From a checkpoint of a small transformer trained on Wikipedia: a variant of Muon for these matrices.
Each number is 500 + 50 x the weight over its row's rms, rounded and kept within 0 to 999. Layers, rows and columns count from 0. Numbers have three digits each. The size before them is the row's rms in percent of the matrix's.

# layer 4 MLP up, 640x160, rms 0.0857, rows 250-336, columns 0-79
095:551494452444479608457468577554470435409498478532493538466461390527439539547482508452499548476511538481469543537519448522480420500489456527485509481428463538544477468524498579603526512540540457491458538457476467498463454506523573511627556490
087:459586495578420509393482426414513556566515482502466533493519473494522504569478494500569459450464483544482488487477477559500439482456464454437587559502442480475358463449457511497549506508415433540548475522581481490614472518595585478514481464
088:618438410774278506425626596520771436484524506462500481494539484498487512442488500460490512461484505589530495565514465456465488497541504509504525530470559493524495540521471468503480480568531527496536487489513496523493461442540483439471501471
092:590526457509424490427582527474500593568530480546478499518453412507541546457487424497556519424406539563490508471496470437454543500554533591464556594437466470515521493552419487596433502558542420463422522433510628541489563494589483426484448469
101:396477442532536449478458408550437496430542529490497556515478464485520542446538559534542513606418383518459506405543470519488478549561519489511553510513464523515484507453442512454360531558494402532504514419466548488515553524517461492608510541
106:413495571540498561480502464532448446447495588460468432502535418532511532497415431448461550532498480520418542491534534473472468526463450572548480430502514508559469532527585419524528537529501384418386524471539522458425494422519524516455511462
103:534530584516441499462462595290520535477463496503556405508469505473524419474504499515447517389522418448500487585487482542534536491533532428533499498486494562471446474501543482509512511490496487544431542439498470503550551574508574518552476476
093:694445548509543533555493390514550423482512437500512433570640505447547515517498556406493515504394526560509503431506521461586449531493539474446527498560477501478480580431498559461517427527476427487633458580553509489463519522511460403550496489
106:470546538599576437477509532477501454508509582419497497567460472552432478626571431423595595493437529541468441516584512389493479424473459378538518474624523546510494478515538479517470555504510536433493518477409487499524437514521516508583582401
076:463450551425559470390514499555513553455539480397489523483550489482439479542464395434521551508537497519528482444542461533553453534564470539468466449545441474515417502436533626574495515473629504367516453481531555493508500489484496430517515396
093:492502504525503586505507503566424520556452350471543493559459447445392499499436543478535489468520467551497479546516545448509492454463479386539468459442550537511444473547514574646499473454490495530532507503507459407420548540486425546537463415
098:426483525428493490483556468556511501477443489474467467551539527510526535440474545671520417484453414492466498496577575463590522566485555475427574419463550513423510514591589619465472465467658496458614530516513459533524507449502563511549454538
089:679480458568508429472464482517511497550488553431566489518550471521564527454532514571574456390409511457501427469575547533454525431571533540511526511558495519512484559515422448428508512528534468548468517551501563492453526422473505516462454497
096:532566536441461549484523534544454553429540527494436480461535348537517452487484544479457591461450493476484468558559459439421462517464515504529495518502503449581516432485460531459566436473455456504478507622523541511518581522598497422458450465
075:418500582320565530479448446429487505442488552494438537455496420534521532502486626551504443474415494519481454507455486490486511561499540455456503454370472477519580578470475444483568504455489549559464480488348576526525510497491485551590583543
089:555457508508481549363440483518549554454462514491489464492475409501592554498436590538505551537450488512569486459410427581513542543468542489470478518448453543497524590469480563435502506517490585524520521621507542444501478394487510539561522516
094:545453488663506546527514514478670530554518458435402472502505504534627508474430518453502480486488548541480438477516534506534494510467550517451497475543538595500499558463537497448515496479498600529541490560567421462486513489465590471385511491
100:451501626514534553442512459467490494520484515425524492552461427533440466436521545510492577503501566528545499529382530516521548507513426599501494530557409611506480493501458427443463580440480476562563453471401530539493473489444391473552582520
104:603523514534486499563465530501451566497426522563462569408495450570572595509457484415493543494576518476440556570552506552551474552453589439507486482575565609496523580503590524546565497545477457515482497476535524470475529492517479479532435538
089:463538511470561506440479565421471587465427601473503455491513484481539491465519508548462607514526461449466456560570510489469419471565485455572501470580500471491460407636397412614498453584553547538483459472417507555492508457488492454525456497
088:446528456551404548521523514443541523540495462558473469447597504419478489477525494532631362561493481634450433519454541528413558463445519517515446469557443502480495578495520520491450537550468465598525577497414481455471535532498464420512478487
083:549465452478571487502421489427553458547497448512573533520518611586517504495490548517523426449505496573456534501483544570545505580520619474437539451526510509529456538473455446494486520533469525568566563524423481524541495475373575442375464445
075:429480526463517374490493446381493514488444571527527550541405505491487500434508557482475500528553428464470486507455498467500589506549483525487487557557417531513531499382504399507488466464434571523494391554465504456497500483454525477498509466
099:493445516473521583482514531538440429568495404444553561516553500539536547472471483488534463567507473490557476522518503438507491526502412407494520518455451466530368528560471489489461530536410563561516483483461484434455545461477535471574559551
101:487466588532492507411618570560519587389597539480460524571453356552552495542511500384458510480528506495503523548487440514563486420461475492447507543483462456519474618471511441560502477496532501547521534538423458477432509455580528575522469437
089:488527552415465513470564465615537519401423450406555448547565489467523509472433498600531569520530571431483472429517459530432554555502601509504503457362545440522453487469529461503432424437538531503467513509518527493558468462443503530478461425
088:560565501494468546454461460486487500533424574489526504499593486538417550456470495505490487367461454532538565574469383566486514487560471480480544461478514636451657486472489494519467556529453451558500556494531407499479456368535512451476479528
091:523530446550478390441491464517597523505538500426517466546479523560477507502559420550448510608491501441549492400475596513441527515523458550474563493516465501407448497589426482537478496580599552464498435504526528522584465512534489449511525549
102:474489305483462435576525547447475591450438527490489491399465508526477517422546435522563472557501475489481427415440489431456530388529468538447501432597437549562473473513514456565592488561465490388607493530475511481538455599530491503457413546
117:487539503499426487479483549530429482514647447559611451519518526430528522545496575476415476494490586430486508391395479396567475448464480480518444430413494474449521517381466402483493493546513505395510557481484457587488561465558506406447532458
091:471511497448460482477449477496404557511462417561520452444524445488576515454477519539580469460406555372559512554469535549478497630524451444514465634427454471421478476517492579474419459550550480530521472498491551459464504451447454479559534493
101:487553564510535514515518557555581488473485451503546456533550468471492496511401517560433473409513488589525492570541452415506528402463512420525449495500443546507524526461482487485469544382428428442516530450633498429497494492473421578536477556
095:415461519492403524533522541447489503424548513443491500509509406391474407498519476560502376480457543480427438526524502502519494497528444512491458465553469534442557537452455517525488557425536460424572460476455495449496490467486566527520500470
110:555516525520505403497442516452528515494516455461427477509454556467446477614503499489469569428584482530505554509470551445489470532467430490517517426570574473505509605502424541510466470477599431471480488555470513612566415520443508428467468555
098:518503504415483488460514519629486492431438521454393500523444584542532473501556444451443514483422505475476349481485557458618483473503484607574537509521426537521411487560408498515482557607490486559573529411425509502593490544460457541563456438
108:515543467511493503462522439441439599514541509495469447480553631447531574473542467532515549600491581505445451479389500410557454404522439469514392489487471553608432503526517583531498443434556543563518523620495433495523487586506562502488539500
113:443423468478547383531562558554495637374489531450523451459495484574500503516496516419480576500569467414462452454539472521461396448409466415508460492612565512503503469560459537477518431445534497540444482506528511450444482465512597483529530516
104:496492581537483516507428471524507397398574465462481528628497509535484490502574490508433532472497470467485405468494491427551433535571429458494567483493489529442572461539490525600616466534517528494512514622499503516463446459481447441540552501
053:499496468525563539512494496477495488518505506559465581584490445448514481505485525456509516412465448516430482423542480523555503569527478474525553436547611619517574521581500493592487555552475473442500471485495684495545497554464505388495517488
103:442522496462454507433501545520410483422441426558532515436431447504551523559393596532581525432595426419494572428470577588451578538509460435457535547477428564543491450504466553509406565527558574516523521460513521476466459547532586533498416511
099:460520540504561465498482529375530484547532480525479472561542455520426494564526531379465514496493530562423576552478470574466522486458455551557447549537469640490482429431469516458554546481422482445486525507431642603406437525515581433433491526
107:487494371542435511508517481595350534481469429621507528441504464395521501539443486457451555430519532496479567530487585517443522510506420457477591476483514583512519501510471474589536484434474456575545457532598524462514463396475497592557475424
107:542508461580436574541551456528495517524548540438442509544523502508496541500483504507541562512421512544474556576491527564511493538498430533412553536520393477404461450374412515490508470455491502484634463597561611553368486539545507480536522538
103:600484501556466507461458483563551423534514486440442470539528553512443538487492504517576465424479514592497548437469488476475484451479454494485529490545599574470524499566464546508486459370527566460491557540484452443493460490509516612449487395
081:687470488593360477453633565549572459483503533435476490490480452520477453495502521512412490480499457519515550564496498408430572502515531571492422575468510517485441586525501567594525486538517502416536412489627486543428438479492481396533432462
101:597496459505435546509487595468477509516512553483583472546485453466549424560532532493569502442465531376484524561514492519509393500510450549515559521445499674521533573460467455452568510495502530510508451475565513447453464520521373541445503514
108:433553470420589452443477518383532562546462533521555457463521477511442428527422593512526502494489548504497591527559502457533492534548541465435565440514538569522422612488526514486474438542534423536506555459389617460534445536476588491497532557
108:531408563471506551560610591454479582430377518497508588430418509455536532536525586465484541511548586426480531485464531469594576421466463512472608431553525552460447450517493530518534449553507482456474558544578537493490519482462531512468424511
095:612536496501585478540501532481497505434483531506525540453562534505453564498454498495602480490510504534489473520464437473579521519562550426538437468468612509545629520495489489533460558463461501427417510579405521590528543477505522415555447508
111:425489481497449425503531522478586539542418468466527496558498370510576478496607481456548580348461489433509519570476532520507492469492526629497502507531554519500470535599505540518453510586509435401475466559474611527441556438436472574422536489
110:518457490540489474430418526502407438541546469436584540518434550621509544454581509532533438456532513430501473446473547477521401471543475484458511447526443549474428485499448555484427546595540446504443538458487548438536497498536399550562526432
111:467585524466479400589513486481509400492464518483535550536451499511450466490577538446540489446499492547490434414515522475482442480471568450498531567508515482490473508520525432596460485504521486551485460603386576470522589484473456457505418479
100:497517556443557444575429436608439457470385427405502516405538403482446453521504465489483520500564501503594470464422520501498542538567516547451553585573534512499506553452490483531552525512520516512533530527567489392447558524499546453457458406
102:513553576535495532451509559481484423559492449508508488532433470519398473506524514448477474486522514493459571500430499489588486416499495494557395417517552551617442477526596553526567487575568492547489390538522371475438548564376496579435530469
110:449550564595451502520500501510433519423475470478466436515513428391501533562505518494488431381448512466577492504506517646583513497484500483440486499546471444527495553527477531535434437554501459520509407469554530515477556456552562448434455452
107:360455448456468517534503471477494600472548528537544479520523564512518434540466520484523490548459502480536449551477583496577539573523568449611505440569349496511396441538523502498589511539524423504533420500490506490499535584539432432517426456
095:412542568521461442533455553557496486514506565485521491560478406481493546523517449497434467323526501462547460538444484537518513535504541570447494483480504441520537441553442447591512524498404496514503455472422447550513439550443425450470408497
095:593535446435551501422530459502465467413456610440523413476532558485488505496482543480487480501463507572501514582509474440455580479496487499504439522414477456526465563582474480582563492569485455439417508537531562569477454467486528559534486433
109:475496526519514551510546510486489467482487442468588471579499538422478491488512488509473553480500524436519549489432603412461537499500482639500425507358453431558569551439557556564368532443454499491515515512500485477549469510529420550517526491
112:552459521454557483523504529541487494490552518527443507457541571428435427466499501462429497531490471479433531476553497581499470533531431543476531450480488489511476481502632527537576642463495482571531457509518422416486491473465515566572481490
097:473446436416617447490441515468530355505449534526619513601521510562578553492552482456557557473588400471387543445569511482516515441465585505418478412495461494451525468539465509492455532453476495464500518489475507482515479465538516431448502466
089:458471438450491407531500445612466521363486528506493509539457402465534421500407513482517543527521617525524456432485485435500548551517550475513568540556592573494499581510480472400515444505414476366458477486533544511502521495516606528485496392
106:454458618506531471455519487352456541543541552502552449542514598514508439527430433561440493449512478402466500480473443570513551471506560426525517536535443560499485409543482486540508544508518541470546560550449548461548576467493519457516550444
080:482495488485432525385473576519530482528507409463459466584511494562574446477464490437503542490561421457435539483511506408449462516517514523504461519415537557347468569509585516499460536503454479446458423415538586539517464521489428439481509537
097:649494554518492490560579494500566597436477542370526558475525540467553534471512490448471509413445462448460385517427520508597569541452597432527467523531554455440510597573513564426528441502493507479558383498451461526549575446487500491470498508
108:590466561508472491541438401599480406507457528508420428523431491522524464557425441460495505476499433434529557545495578557465556523439449448438477545479468492495497486535504422587513527557599423387526486524501503441485498486469405547441421459
099:571512489427499509461506465416600517547434454432517428469515493575478442498536491494546456520546570509452576556563560543426476385450568576535591500467550572497466497469592447507509527538530481479493537523550554531508468515529501515552403443
084:481525432626461534499524516545605552541570489514406482452547495496485542539569489397463489600493436533595492505558515467501520496535389582527469553566462548503461504537498550399508513550515519436497489533531506568551457399498537495562509571
106:477472463521490466421448495497441498481508522478485567538390481520457444461563515404608525558536517475490557507514474541523471509580446500499535400521448600472505443434500504494470510619478569409493604457509528538454496498485510418537580400
105:573634490426514532539458543493546417498539473531490542435556541516461620508568462585448499546465484517390527386486541545474581383397569453461497458540455433466499500430505502545470492477496555473428536510457442539482483498568618434538431492
084:609455457564434485494536536494620508559590541516517550503467467471542531502498519455491516504570524581599423465472450511515451490530537470421514540519449492481486462477442444472544468536535442506477561547554532517596535360485613429557398523
104:471506509533513557467582508457549394389479461495451498426451617457539490502547450502480438505459505535457527510426573456452452471459644503444489488527331469479420466463513554528486506507455503487555523553526474511512570648493471502511459440
089:350525570461582378456552412481486441495500500485474483450527524529497473521458569489496465429535498477551428460502489389537512543499448530458550489481516460466412439495478500529478481533480466531550570516414427490459571481495477429491421493
092:481452494469470371440522530438455551435484438486592429447531493451533439537499490403499465470548559420541401465481462464569489536523443528527507435534422462480532407471536451547461455439419507400523472419470438533561556460413535517588530473
101:556553544532499578509512566558456545574483482571547487485410455452591545576437460583510580533562497491444536412454507463468489496364501384397465455578490550493557532486518458526563387480483499469535521400498504506545523558461574444475504520
100:517569533504515493490496501484478503475503665575407561485528558543578550433488399471468492490515505517468606480485434399434495611496457611475437476450480542516519670526478573570498532565392451513525374466505460534444489470492457478513402501
105:511557427464540579529440465439383497484467529554422422520511455464484497559486512477414472593592440501524487492517548562562546421445551504414542496502447550469508470438652530486442487565495527568468449529513483487494486571559509459388510446
107:468556526432423330521434440385500483432453489502483471603487503570473481597553524522542460537512489535448507503506534456468508504522515434512587434440463510493533450504455407419528494553512499505451538512415529504554550501563502479474523409
105:438500464571557511441381539479435478521537539546534574481558515469510425461495530500527495447526501528535466607496550512539543519562488501386558451493371552499453525557487548542474488470567455602521535489503704426580471500532472450485564460
093:537491474528474409428447574493455465523553486535565533469617504582630577497495529501478564469578558476521518518520506478624427465456411516500443576497467456472540538497480470435618491583426548512482425464521536554538512500436510527422463536
086:440500425518460476518466464593566504487466569431476580569506486530535449501506468431549436460530501573517504501526403505586540485456428579571467485489503466508477529558541519539434458487458475487515468537368433524576492516446424425518405488
097:590480427469444504478511492486606572540475448494498583510442458508477518555481561534499500507542547497500455518463508487496489565572522489471481551485526450472528546496463504486528484530420447531492497568518482459450490433403533515599559476
107:538502515498501438539485450593479560540506576458477582556485405547549498540501497452441529529429578488528487517402343506532536577552456579492458504532502545464484514453541393480504590522537529480500564514483478444553524498427375513439606479
111:555462355510529432512449451533601529475433462530527453492513565530502475502467528508564533443548548528442546457544467551432593504489508434510463580585574525529474571480472536560557454498449439500486494422514519514561560492559468442480552533
104:508534485490492493452425509549532455493442439561468569510503566542483537521539424511505495451419504425470433514539555538539478459435544535519434485484585533462456614466474486489403474438465508531508417542473421527495505509440505447463447490
097:624490509506513377513453536422429583554477467473520563463536502569510564446490493465517424493436545526559486474562528580520497457491535434444552580513549481504495467468433565543503545567526584525461587473540584455524510580426440548516487392
085:514360430547366415488501492448485517534506554538465537461470456455543493500560494518574556507568499480421509428456568517515546555504479512508453516517454470554538530465443416441511569512599540525522531537580515488532447525518448459399535513
# layer 4 MLP down (transposed), 640x160, rms 0.086, rows 250-335, columns 0-79
098:573546459495489579407553491486568521475493480568447535437335497553393576469434537449514527506456460545539467451515417535503532514470516551589544472509547469502521470566510492586524468515442528496432504493488494445464523433556521477430499607
097:557500432571483515439572468508521497513500427448443536540482551453556498519567541541544539593507470486499465606508454542579482552440546474538434532570430479487477534448430489529618555437484527547463547556572503439443477529489485583552522506
086:597528552534447536383578585482527477489520493475478471454497518431539577482506480522552592576534515499560564511521508448554589501456542567468507538568538533601476442519472480503523550475440609524425536458583408570467543473538532437521563567
091:572502433576563516512512549451481489493538450552508612491422559525422573495447444477590500497505531526439581555456578474491507508556487508473402507452533491429481373477429427487504563530446510567530545560570399593443457436474510574436518526
094:420574432521472472584457463579471488386534510460474488469474573588504477422511515494498556565474404554573486435555502556486479507572453585555482444463608468607553520653451488518486509490453494506512502459472467510572516452473422510531428555
106:502504494483563397562566454512549435470530467447479473522556543554561454452449532526534622466528457464520532361445481498417538550625509497534483506450440458547493438584544553512478493554520524437499481442442510494483483436514489541640497450
099:504452484505513508539491435587489484491528513501496473527495510482558494535543382496526451622577466530490506444560528481519410523559489515506593441490397530470546467464477503443629504467578471486504502470508479525434516501463503527592543620
091:422548484572518484423477584511478503423498390501481582430445532434534408527459516489526591522541563465496524396536557459498525472530518547448488485439515487605504376470493467559489586553460470518532505442475483536546550576512523482493434513
106:479472463499489577491483496543427544459461519544450513534478536482505482536386519541480590555507441568552456601483517476437526508552477593496424540552534435580469410562434522437446485535587486543485438543493472364431456596473539450452503531
078:551469546578445558511533529443590464545484424508431563450458477398538550558411590459516515534500503491390473576554509501550542507519607491555514530572513494524595523410469471503461534461532536605436459515485429557516434500507490521473471573
094:445491386511413513452556515578513449518448626534587495555481380452513443408449482461551523510459521460472447543525510511546401490587512469492442504473486458509496519451530566536503504464449611514446512437621481515471534560529567546425525495
098:488477540519416517454597490488424533504519507451410537451463506485516467488511471566514500432498485425527554360583501563494519419391493554542516582459561494594516433464465536498524522538490488492530503472497437586551579528501464468483458439
090:496446632541511474420530468417461535476522555508508453620544447547587542510589553503517469560431510482475552534452443534425505532526545532514479543508432485477479505594480458499511511527452601536585562427480433499394478567489530520479537467
096:459444501571515498431510529537577473471552418481551586455433528582511462439596469538463544488479443427533520445467564505557506510466509463549511461533510409504499489388417459504505524494534519469505453483428420478494509500491498547583569501
083:616510551570386538516410543527553460583450461434552437412480542422539548455529431491390542448497478549518533537604508468540491439469477516600552478500519422521429495540512547499561421479400543445463503654642487485511497480475510487383520509
094:572520631524524460448464583513487489446548504424509468455566489550500456453420460550553547563504449520543607540604442505508470452490504428419460488569553569554499431527583512521477595474462546555564495454494391566522480528634474511450513485
089:452464436491459580471581572588483407450589448424463439532584518513519494527485455466530426593579531504481509442567553536483590467519406588475496572558454567519541435528495462449552525489515502509537523506498531544555498497534565379528535589
096:531510485464388321607461468494564455522438554436477525474556546533534525574490457522486508543424568569584464501527437560435467455451521455501574513577498558435562461561460548519518503343429500571521539500474535535499496475593496446423516504
103:455511503469476568516491492516534573539569479516546501428330519550497505538415490522564533514495491559562461483449473494516424588567503452462598455492498529520468485563471366502418447568450484517535518570519566572479431521545513491488601545
094:487437525475454402539512536578501529570506490453504501554508478565425544530465587437592454489537520474543561528498358436543553539507439545552544552426521560567519503554512531505485568570588554450493438468543443485505504404552524448479463479
091:560466445510547553415456526566552529446499511491465455600409425556519461518495555554612531483492523574520411513473494500479464541552429529403496509506453459443502464524537563497521441552508485634496507527501520509440512505547522412414456608
091:496522563507553400418407425597520478495496464555424340666500483501511530471516559499466526539513607554455431511492559578395431547398535494528564515486452411575542536485461483479489536502573443469489487583495552530482511559517561485382487504
086:524513632492491408451543510470462515573487521429512483549431496500434516488550567377579602485495572489542480514414489468436513471536439460525490479523518485548435480455412516394474484479531481498537478531580469476506422450495571470510519455
099:565495515540440518546455375484478389482458475564538515514476558493555449440520575453525493475465529529595493488456511501452518526429497460420430547475571616577436545546512502592449422466509478491418453520542553518473561544501509525498565511
098:516521479472617407597474430502561451501450522569469443519527443423457555570533444539557554551440551519521577375547525536515467486488520416574602510484607408500578475481485469500533478496526529469507489564497465590501508528520559488487525589
090:541421533500461463493486571452504489524477509412522493416507451484554500504430438508590614518529533415495511558513513584537464545496551488501584518617581535502527525480445525560542496515469540539549516566474542626537500545469489447434541594
095:537562465505476527448576549537544530498533439557418507453496541538515503467452463569458523548486498406527550555468512582440498518456586528585461463499540466513455420591442491478575460568477513451510535542536555493410515457598545436508535598
101:518508535598433553438525569485514410495551450461453408561485579465572473583478506456571476479445388401468539548460499495541531494495459548453483487548489540510546605498449457399460527490501596547448511435438475507478569513580571537491489414
097:542485503497488521466515470511441564411463429519463582501544402585508491521520517412520447457510585512526536441477498472479460401479531518467389528507504461411506576497515513462505418420475415592402472550480450480563586552513534506346568496
109:555450457510560539471510474450506482523485538563486474513476453412527456529518417501516487517500434507488463462574597463500498442555511470509479514503511511522502541620521484524488506403476549451531421564443540538528574552557444552497523486
093:487431535484495417443535497468540500546430557500477465547548506536512517526553482580662494418487484473469401562537489504466479428549449530503500550500516451499488508547516489446516483621480612575495516508499447566441399470466566495522459587
101:543606431527469462511509471464504488522481524479525516473536516506481515516430493498561578551422580456477546412480504524433501484489484664402595487430510516415487473476555411519578443491490446419502539460500409498513459460544411495582548597
097:576537513522510409434506568527470602487453526505431511510461435506500535423457446500586438546454391472517582429517495476553557479475552441444460500431524410597560498562450512565489474511477531503469528485560551518610601490572521438462559536
106:508493455491468504480516453550427490503516494523429500498417468528493444455522534550469544471513478474441563457474467502521396490522427483560506509496501447558597505538538459440451542517504519480578522520475476515534536537537432546580541551
101:520472512525454519412470471468480505527527434409618549471441524471544496413492518519594513452477631503563487465483520474487512476515504487458321481504581479481524563584396538510443418466503514451498540506601499447501434568493497489475561566
106:620539511499472585484497501559476450460485575544453557462509522450613564505561488537587572458359506426463507456522500521509537520388544483545533474523522495468483400472462506434448415557494545516502534534399563546571500478542448531522490424
107:484469469421519495497457545496528555513509564481549503544402510459508460501434420465514459525492564569590518435496505388462511449529492473464538527516502529460466525499502444580424533521514573502520516475482574516607484614416495432532506436
107:533504492470509503492481532514530549467480440578526503554471494546471508540502421518521539434545422458557507494539543559464454534503557490535457598404553584580519517493546443455444548458527503492482481471489534585520439502505545434536492515
084:508480528513515514568590502515464475484536457475528630413537518473497623519412443516526503562487470495536543465520515517526449532515500501639495510555485455502463445470480478506514485498594532584479533381503444512538515507487472485622413530
107:543486524507450472516524500601449582534532522435517562505508517532495501509538496462539382496546541566429507458531505505485555420524510532479584504512505554527412522481527510523602557423522485464494415537513555449494479498513449469405397549
096:444475504474499502545479448557587545459511428555511496506450572517477564496449581480494514513506518558488491433606478457538476603507535508533599540472553499444462478455532523510501471459520480450452522419438498523523611450475516465543577485
106:511622520579549471545542444499502544527542493529525565375568568545490625566541522448533462518522540515457557587560520440504496467639434513556528521497620531465476531561495518557484506523431495499462519512528612507531598490565524407495517535
101:438404555562440417497452442452536442494509498523528469548528532457497518585465447501606490473537577573559510485477461546551498567445457447500563552515503532463546398450475539448449467421529469457496452555515621461450486532537520496479610439
106:486461501522520510517449515396528469503552557491489474464521548482566461476556474568485506484330534486497537508583526503501542558490563535413457600495499506550453491371508458530442544620571432472576545469597499464481526538520499544441526471
082:556461503487513508406610553458495471507557439549517473514517558469497487567507498472555478535491437449513603454540478424584484498557538533537553456546516436548456489498507462484486525452451616506470435544601452576438444461609526510518526518
096:455527515551513520545537500505448522474577528467446481503471494393554541491604507417498439448458487485528473503536404548433488520520480524479541547481549476572556529560456467439432517523518456532462461444460462565561484530467505451541549563
109:511471556547474589632553472464496443506605474531472447512500580462416581488489541491505476510490537409436590525480464470501588484504393493505459517457557555456509408452490384474590628522442455532506478483549425415537414484527514527510462503
105:440522458539496475453504452507518437510570546435549487489460472552494502417476455573523482481503500483453479479520525463554551629507570479403533515496469445551529560496577434402393561497455570459495479535550502498574488458468454520409573461
095:474432480566527535466419427645490417479549607594446546495521481398536562453615490384466574499425496519632536467446464457434450445472441547539485532417523513572512533455558491485462495441534474475496475440415451527472501563585494504451444497
108:500451481528446527478419529588425546437472571568508474523492537474562574463476469537485488614581560536593466520487586498471333598400553638509510450510487467433533504485517542466486516506512519550489468506556570467478459413441501590528501528
105:496400520536556599481457478577505404481572510558427530478531549593486519518603448564496466424479479512473520540493420502524488507430468458498434522489557554475482465413431474464555485527564494437487491470502527483575488370496609539518558538
107:469478546511523528443349595512483524319530468612459454477436426481528457459524445597464456501568480501389474506473442535489502516557419513489463473504527443482436587462464513419438516495528466471591432447407487555489421474522589562465476589
100:466541580487586473426631523440601482672629509535575512572467506517539548450495576498538463473447501485459490376544493558569477498456490493529503510506531511528567447531414507518520430476515434586475537432519498501491529552522426494489504564
100:434435479500416582535515444539563437567487470480493438485459461478471495492562513407571516535541593477523467470486514476530525540445513411446463514486503428524393462537504433489477498477523448568481502477520513409435492498518494499544560590
103:388424453578524539450514484489487594485456469461506509484417514427498514639476527363510521462457423505499486533520533478513490461535399491576557549543497443503524556455470404453523518592456560488502503561449549521493542464427492504601430527
108:448456535606543507494449482510434479502519484530479433497437506527446576460488529577532453581480461393501523527406449531464571453502479528478588492444459474469576416529575496405518431531436454530462571527488453525462498383538510452573455511
094:554422488544458524418605465481518538444456483449500540591474576497518444463462495475536539486433474452455603474469464601392466499590441518497513525407484556573524467539391519467494465482558550500517548532467466483498491493499439413572490578
093:524524511543483551501573485520536580514514581442423544568447532482505537536541499558612512492420504484527515566534532491454587537476581508551442555576433451547562500440412452493534552504494500516499578476438412552493482490508512507452508551
109:559440560512516526514522430517495541487499484513460469435506461525575514593525569456508502463520560492486450471497507552591497472471516435485517494521502508405461411543452496442538339534462453466478482514521448497416498595550517458530503512
112:479552553519464499505519462436478541469459427579489516555521492552438511394609444423493446573494559570531540477548555431478499508557440495541523537544554533399539566488491519569501463480549613468507577547436539537461429458444462461480491486
093:567555545551526525507511437484478503494542584598502494471365483534507447403469422505429478479476482532500455501495483480532472459505538564628544525497495478543445546646424478476472484544524505493442570452493502524437568547474518528457450528
089:630527543589478569474570544468516585519476471507549558531476524513548501454457426507534602504570456441462500545487480479570546521543471516531520413477525416565445499509518522526534505545473449468600478444536441589542405574548512480430488583
106:592577444509530452480543464564522486554447497481483522497518481577437451495560390423439518501412506545424519568474522572514516526557510535498637532523484567450656488417424490480548555501553572502497486442468591540486482509507443475479543551
086:521456489553450519472539418510520487425539496452531480501500610478537592441441501539488587448495479484495449435522502494417499498521587577529430506505497482529502468487463454503443525449459513494589493572491540503438509440463535560483485435
099:466497430479490511454462625484485462476465519509487542497520518520463344493522554429553526494480482429426511599520535543536509470517468610512481515380556401540450564557456436562593522529459415519583498474496441444504496508564499484517428529
106:547463542477501439485525516427466563481586543435528456491546449379517557545379451548475449393456517527378441505423437454414459488479459544459528541478552511449439537507491634424503552437529538490521521466452498564508482524482514469482486501
101:465469464510486533424490528486394484566424564454496534439557610511466500461519559583499431557565486523488452586521501479459583576518482482516442593526496506545537516586464479519451553544411456489367483507535401548413583534442475490547518478
081:573604556529528470446545578436578512427539513554460528487509527479516433474570487487611526487504472515530585545448497513511551485479548601487517489564534521515582416497453542476442525505482477505479472452537424578494576515476548355498543520
106:446475464496492467518554501544519545400383506540430522504538524534416403392360449533456572514490548537523475491579468491531454514452569515530447557503529481521527481554533428574372521465544500552530507403478495478434477499539443441478565492
101:491499481453477496464500462571533590550477507537489443486376507449506489543443463511550507526494472507493586509472477552507510519567438507532453487527477435472436590494554488418472453455559530505435509614464509528496501515487484517457536504
090:528505510552495517482520554557583433596584487576514523368441517472639524504484459479491541484506479507514532525523484554460523480413513494414503567484515505571484533478479477470512420486501493421484588548482496452464542463453514540445536548
098:517519561520514549549540435555530442443473550556535514523537585548600524472521385527553591467505466547583568550429488449532551477428507579534505500551523507504496560441475419552482469477522538478535545455525539516481504522463438493462550473
092:446521480478549424429480407505582489558530488551455504540464546498376406474465471534491521537433543533456547608422457458449546466543483486479524588515477497568448500544490470523487486511554468552551549515484489508501499511473494472516519498
096:491559562572488563535511450475516523410481503508561472584484516445528514368407467465535518441527424474512521405475549487428584452470516530454581490428588579473493520403497467540496489493472617587562475493481509497482609498430507480534603522
101:547377508570534502593514493503498484499527407563468495523462546423533503459543541451598523474549527546406425499434487523483562484508503556576517476391416584527370427525537550430513484453501444428441450510431458432444447502447589536522434552
103:484533504490467519451511520469573534486605449509449506611518558501491480512552519557527435504474499508436453507552438542484484542427441490483511516542536436486504484513481539531489522449456522468474572428421526464488466529467545434472463564
102:444470502395416536492544467518494520538450540506469499550433531425478578420480488557475472503505545502512499482467519516436564508448491568467527590428518474452446525379523476475499415459457517521423512449477494555398528545592456495520476469
099:512499479529532521451507484466486541536445493461565490460545428483385548491487489458443520475555454509465529556570597585482533452632455503524461593489516471532444530539507476451485501584511415498526530516466398543447554372502500504515571611
103:530579519462457494514461499572526496525418362499476424536543460507375438491481507542465491430566501557466485459376499568484498541455445507507476487552546483574471510446519506464486532408526449508479413541448480535506473490436396559504511562
108:484436489412413485440558517457538397514563529570474506415543534487590566491500492555486589469556641506516414601551583414553459454426476482502569592482477483506538513430501519505505486569480513503539455435486484529499523411536435462470459585
093:542489513529520476486565474613550504430415484565519481493497526533545465442472563414577465534431461523539546495599497603579431526529527466643558565532466513569548453505444468597453462416482451535553429530420562538463539576449475567492555445
097:569471505446536480497403530563495531479496460378471465579563527539529567450499544522504562474466506566467493554449479511481396597505578559506435550433518457618497442561454387461580359481530544426486491519522491493615430511449539546607465528
106:531502548573470487461521558430436481400521558507596447471593511547421499506428479509547506478535441594520492537515491520523518448542559462517500448458545517398495564530526537466470510530608456478476509498442491469489576561561513452435459452
106:560519419491502476516462414511496535481521444549598545513427500536504502513576515474549431459527469510462503442503569477480515567500609565485460459478473616499541526460501470469410475458457530490471496501500433546586544615499533480457494429
104:471541493526547481534567541517406573440535453520435514423521523496584503443560559407469503558516569532483542456531514535515536457507508533508473471392603505534390477538528416550567407456507607551455485484532476467439534449545589443562550466
096:586416470484522471471374482543458530499489498600479516451508513527477495469473479474635527461524543504538485478461502522497514522472527533452580575563538345479539422506547430494532489415563540561484485501547544546448451565490488516551555493